Each number is 500 + 40 x the weight over its row's rms, rounded and kept within 0 to 999. Layers, rows and columns count from 0. Numbers have three digits each. The size before them is the row's rms in percent of the matrix's.

# down: layer 6 MLP down (transposed), 4800x896, rms 0.0299, rows 3421-3434, columns 256-319
# gate: layer 6 MLP gate, 4800x896, rms 0.0299, rows 3422-3434, columns 256-319
# up: layer 6 MLP up, 4800x896, rms 0.0299, rows 3422-3434, columns 256-319
down3421 100:453560552523544509575545471472497505479546519531536527537538527469529469456482500453580513536458398532464526510496466525529444502489549529506517439441494486425450527411554469580473468522440543
gate3422 100:465549463585557486483470458466506440497548508500517555487461539471438479452491419483434449499505509495494506452448490535534585456486477448567526508540516484535449494512484479467493508410564471
up3422 098:413483479495499448519452486484530499436478544480522567467476469425545538462528471532463498512459535511486511565497487475517560539426516459477574505499478494457561482527527555518580509505536480
down3422 098:555551565513547521511582596548446444502537475482479517552525540469478539507536445497490534507541473452538465517504502440522448446531432518501463465514465518457503492535488457479443478554528432
gate3423 099:481558488481538525473516574549431460440587504531494432558518576492552479454523502433569539516440506557556443488473450574529509494512486572534557467469566479472560454498530541491477503554510491
up3423 101:574507519439505495566471515463581580486540494476527469515448426519485528555471548516509434587521517478471474549511513446473502446483505501544518517485529546436523481424439483471524496554458496
down3423 102:540529530479507388394501479581541472452529503476487514458512524511523431480522459529556499488541563529565488458562457548542499451479479514513514503548508585512479495545451531486480493476556455
gate3424 101:456534516535543533474514527557439475523480531575483505528532579495543543479514534440444526462569544434473558481449473503429520529563409524494561409481500449505533566414492536516473489466536535
up3424 100:478493494476541471459498479545529510494522524587459463526532446350455504523520521534454477516543535469476543479525616506452488550573498528531452419529500543511487528430505521468554464448515464
down3424 100:544449552578550502497472548418450494485463468536490470460498486556481463519466576562524561430466495461504486541560521478567499418450540470523491416537560507510439515525506487475480544594490513
gate3425 099:493463476450521468482535532525481461453497458520532482553471490507466509473471466456474457538498513450481474470474528438526482535565511526517541421502589547510482560548504582495505544508441499
up3425 097:469477521530484560436530474517513495414454498452514513459486494503508542475512454530570411528535426424548506467508553489474456471483526500490494473513393511439454527520520474421560511518522456
down3425 098:521562521460477518544479588490494424483553442469531459529466537522586593488472503455502549518507568482460557493508518495442441537553415448459563520545496505488429518458504487459519424407550472
gate3426 099:475556582473460479515444608548509429531585484567558511526538499435520471536472456470488472500535471505502497592501482563434480525518470491533475520542464534477495547520464554461464530561537526
up3426 099:533541407537488504469555503483500559486428535417525453530473539589487494504563505504504448555536449454515466453485509401516508520556487461481467550500482496495550540512488472584501535494522422
down3426 096:452504542505507468464468548542449446482500537511511522477560468478549546507504426487475546536449519564550489462518498552440449494488583524516480424443476507462522438553473489413546530560528535
gate3427 097:451473500524534503496481580451474482492489538523448521577470428507481511521439464530492575550456533491523558444517526508466518488515495612589618468497495439497503430515499514504527561450493486
up3427 097:420468503480483563503499456490476513540552506483535464547480491544459526486532478453548461506474486468467522450576535490448433479497500555529453421557525484509586512569427554534541438499515480
down3427 097:499543467512486457528491534475486512502514496517435444498528422508596471483454471521446512534551589454455523472433583495495489457498498524519438436476523492419465490535449478493535505493526526
gate3428 107:519471487539458512501463512405437529502528517552557535484456514503481438510504493473527516550418523406523455489429553523446514517549522504448500535425540506536480469440542431513516444494491546
up3428 107:445499553454506454470512481432487469448509454494460454509399485512483534469447519511522511449457514462538449497550536493451474516458448547480549538487451565454460536441450510450515507479452445
down3428 105:443525524440459493427541514494468523489476471521521492460472475552455552499422501527563482461498512455489554537415462604494450492461627540493434484439451536522472505482580454464548467461512508
gate3429 097:429514493505563395513422505553507474516495543476512571540492500466538386478477551468456485540523532539552583556483539449445552590463473458559459547489551523513478461422503544569539451465550449
up3429 093:486414489540453522497497497457442547470563486530456493472520534444536568507475404498547469458504445460465483536441488434525498478515522498529508457456549529501581433591512486534488499562507600
down3429 095:475484486560503479516463560552483417498494492488464556510429476417527425475471538514485478518484468464578503487478516514500505482450483483528492574499490470459483486558481551454489496493499458
gate3430 103:503529520536486520495447603493496476490459515509461544575467532530502480480499495433493471453533446442459503546497455454582500541461450520531519498489487529422505505502496581575499529525512447
up3430 101:499595455526397571470397561425510573569479521465529464510514523503452416526472434519489526479532498554448555519493494519489414466546557485536544527476455479496559550540469529530539533508454517
down3430 101:505461536511476502512477540518524568425540443478439466557573586520446497502471531494527489557489515394487525544494524601493497437469519471590487466510464442433505420431507539519494456439533507
gate3431 101:521547539512530479469459526496565473512502549537468461536450472476509492500486493481485573534470509483482502457468527473517484537545502478486569457489581448478420447520580465524492549553556552
up3431 100:530488518525453465468404501488478547464461476570463505491566530484453513494514476531421529454578518545532545474453481526491470541468484481499533543483544447422505508539487554463549493461480528
down3431 101:477458525468453467512471451539486507472555480489514447545549451450497505495451456469470454427475522506525563475512528498518523546524497509557436488530419521558513526438416541517485505521462519
gate3432 100:506488462470461484580411526499435522544592476456489460565508488486473468475559564545465406560534506485477535431552512524533478413498509550514510560588480554556454557527433438493527467481429527
up3432 097:560519491499531454411567485501431512446492541572560498471530444546491524528510428407437506491472488460459491450470544431519561511562565502505438489497409494431439549474464478553451532499426556
down3432 098:463525561487506491562467439484556499536504472488485566453487461506526479530520420522490522493495528550547469480520476465565529478464514467535488499524550463565525523494502524460487435571514513
gate3433 104:462495434510524530477549578565495480456501591480460465456474519457477453484486446506553511515514574531461533513516536539540471530530490461565451515489494475380481464497440457545516533501464462
up3433 101:520523418467466490501425525510564510515461490516456497496550524488396555560529508536475567507462462522495504499546453480478521557550435535554549520429582515503469464426504525487456558539447448
down3433 096:533519580472502502508493495460467509559504513565523522546496524577518459484489489515504560471436522466537510392496488501432466405446582449459505469552495548511514551563558467522509467448575529
gate3434 099:493452516491544552468491543467509465484569465465456471525448539565477513455465540508498531475558497474440457547433524504533559522468529424523510487541489500458550503453503431502443419574506490
up3434 101:487473402549518574461484490452503542531445477508454570597515452452500525486500516464489486516452547469501441523518534521508524503501426518467453538487475480524546478546448553522417542505485611
down3434 101:499490555546475459501478536474517501544505477566510501498569576456543534481489438493456522569486527475423535511506511489579466492540496453467483506511439500510481487473487526583485544536518454